python train.py --intermediate_size=256 --init="uniform" --init_std_qkv=0.0221 --beta2=0.98 --decay_shape="linear"
Each number is 50 + 12 x the weight over its row's rms, rounded and kept within 0 to 99. Layers, rows and columns count from 0. The size before them is the row's rms in percent of the matrix's.

# layer 5 MLP gate, 256x128, rms 0.116, rows 109-130, columns 64-127
111:57 40 44 37 54 34 66 66 60 52 60 53 70 49 55 69 50 49 36 54 50 36 63 61 26 38 40 57 66 53 58 53 34 39 54 50 44 46 31 57 48 47 60 39 60 62 48 47 24 58 56 52 58 56 50 53 38 45 49 35 61 69 37 60
095:61 48 42 70 54 63 56 57 66 42 44 39 23 37 48 58 29 48 51 50 51 53 41 35 38 45 54 63 65 43 54 75 31 45 32 74 57 60 56 71 58 67 63 57 50 48 33 51 60 48 58 62 61 52 47 51 59 63 48 38 47 55 76 60
140:48 52 45 32 60 54 25 39 66 56 46 48 49 44 62 57 47 51 70 64 34 42 38 61 59 55 37 37 56 56 36 40 41 54 36 55 63 52 40 51 49 45 64 52 41 56 58 35 30 39 56 69 51 64 74 27 73 34 74 55 56 63 56 40
103:56 35 32 71 54 63 42 55 56 73 65 43 64 63 63 60 77 62 66 32 60 27 51 54 51 41 68 68 32 28 39 58 74 50 47 33 63 63 40 50 65 63 66 52 61 28 67 28 50 59 64 53 45 52 51 64 53 49 34 58 42 51 42 45
102:53 23 36 52 35 66 52 40 60 46 60 64 42 56 45 46 68 36 46 56 45 47 54 52 75 49 51 52 42 58 66 48 53 48 52 48 50 35 37 49 63 24 53 49 51 46 35 42 46 56 46 53 37 64 34 75 31 49 58 40 34 65 59 59
088:49 63 41 37 41 38 24 39 66 62 57 55 76 63 51 68 61 43 65 67 32 35 45 29 36 51 25 56 41 66 40 45 54 30 60 36 70 41 53 62 51 55 60 25 37 59 54 48 45 49 44 80 38 40 65 55 55 45 61 29 49 58 52 42
077:71 76 45 53 44 46 44 60 59 28 68 45 37 58 50 47 52 56 62 36 51 62 72 49 53 52 35 79 56 40 63 48 51 68 44 50 35 46 43 60 39 53 51 76 56 30 42 36 58 71 52 61 45 50 47 41 67 49 54 52 26 64 49 52
078:49 56 62 51 53 55 66 45 45 63 68 36 38 58 30 70 77 57 40 51 42 50 69 58 56 65 41 62 52 68 50 63 48 44 41 64 49 38 77 55 42 34 48 49 52 42 58 51 41 46 88 48 69 32 31 41 60 50 50 48 45 53 66 45
098:61 27 41 67 35 34 49 46 23 34 49 51 74 41 71 43 47 54 62 52 42 34 59 52 40 70 51 41 67 50 54 52 68 33 76 63 28 68 77 57 66 55 19 41 44 36 44 58 46 67 43 30 64 53 36 27 45 65 51 59 60 43 54 54
097:53 46 39 37 43 67 47 59 53 52 44 48 58 35 53 57 67 50 40 40 60 45 51 32 69 63 49 51 38 32 79 69 45 52 52 61 70 64 47 48 57 30 50 47 47 54 51 44 39 22 35 42 59 48 28 42 57 49 55 69 49 57 20 29
097:33 64 38 53 34 56 57 50 37 59 34 74 22 42 42 52 40 63 63 51 44 49 44 63 56 70 51 59 36 52 42 31 47 59 56 50 56 37 51 50 41 61 61 50 62 22 50 42 41 52 45 53 44 40 52 38 52 61 65 40 41 27 57 60
083:54 49 46 58 53 60 41 51 65 85 64 49 46 49 39 47 38 70 47 49 59 45 53 37 56 19 36 46 35 48 50 49 38 34 49 49 46 47 43 34 36 47 58 41 63 31 35 64 30 58 66 41 32 56 56 41 41 51 50 46 61 28 53 61
092:61 42 59 47 71 45 33 55 33 48 58 43 52 44 39 44 14 48 64 59 32 54 35 36 34 75 57 38 49 52 59 48 61 63 62 65 18 65 63 53 53 43 60 55 20 37 47 48 48 48 50 44 52 50 54 45 40 63 62 39 44 34 49 59
120:49 36 46 47 59 41 53 58 50 43 52 23 57 78 26 69 47 40 36 75 71 44 57 41 58 49 49 46 37 71 61 59 47 54 49 38 55 51 61 30 80 41 50 43 64 30 50 61 49 57 53 49 70 48 43 64 27 55 41 37 70 45 55 58
098:48 58 51 64 33 47 56 49 47 50 57 61 40 30 42 59 75 45 16 56 39 49 45 61 48 57 61 37 47 47 60 46 21 46 60 42 61 61 73 64 58 29 66 52 50 55 64 51 60 23 53 55 52 27 38 49 45 40 28 48 62 34 58 45
101:70 68 46 35 56 62 78 44 65 63 53 34 52 79 56 36 40 44 57 55 58 36 41 36 45 45 53 37 58 48 46 26 36 61 33 35 59 56 53 34 57 35 43 61 44 53 32 57 53 26 53 78 52 55 51 41 36 42 58 45 56 53 50 40
101:84 74 52 51 47 47 62 19 36 47 43 59 51 58 33 42 41 55 49 48 40 42 53 60 56 70 60 71 69 31 62 61 58 35 53 53 67 42 66 22 79 72 59 65 56 46 50 45 52 42 50 64 35 44 44 60 28 49 33 55 59 41 56 46
091:52 41 53 59 32 42 39 42 55 47 53 38 50 46 26 44 65 36 61 29 36 45 46 48 64 65 60 42 48 48 31 24 47 53 47 35 53 54 46 35 66 57 53 37 39 47 51 56 50 48 64 59 43 59 60 68 52 32 48 40 77 50 44 37
097:23 61 70 47 38 57 49 44 51 57 64 58 24 42 54 51 44 52 35 40 67 51 37 42 63 56 34 57 55 56 54 33 64 49 54 37 24 52 61 45 68 77 28 50 54 57 52 34 31 56 58 43 74 41 37 42 56 56 43 64 53 68 50 63
100:41 49 42 54 58 48 48 55 36 72 70 47 54 33 57 48 29 53 41 31 35 43 46 55 44 46 19 64 42 68 28 56 54 35 59 62 29 43 38 34 58 41 48 57 40 52 22 58 35 38 65 51 52 41 67 40 55 50 47 34 39 41 70 59
096:77 20 47 48 69 46 50 56 43 50 62 59 50 33 47 42 33 21 59 43 49 68 40 68 55 66 67 50 50 50 60 56 43 56 49 68 46 55 60 41 43 71 44 75 72 37 50 57 46 47 38 53 79 41 46 60 49 51 39 63 54 36 69 51
106:58 46 31 51 42 44 58 54 44 54 53 65 48 37 33 33 64 38 43 56 34 55 55 46 26 89 59 54 32 69 75 51 67 40 47 54 53 39 49 46 66 68 54 54 38 35 52 63 43 62 22 51 51 47 36 47 42 50 68 36 50 40 56 51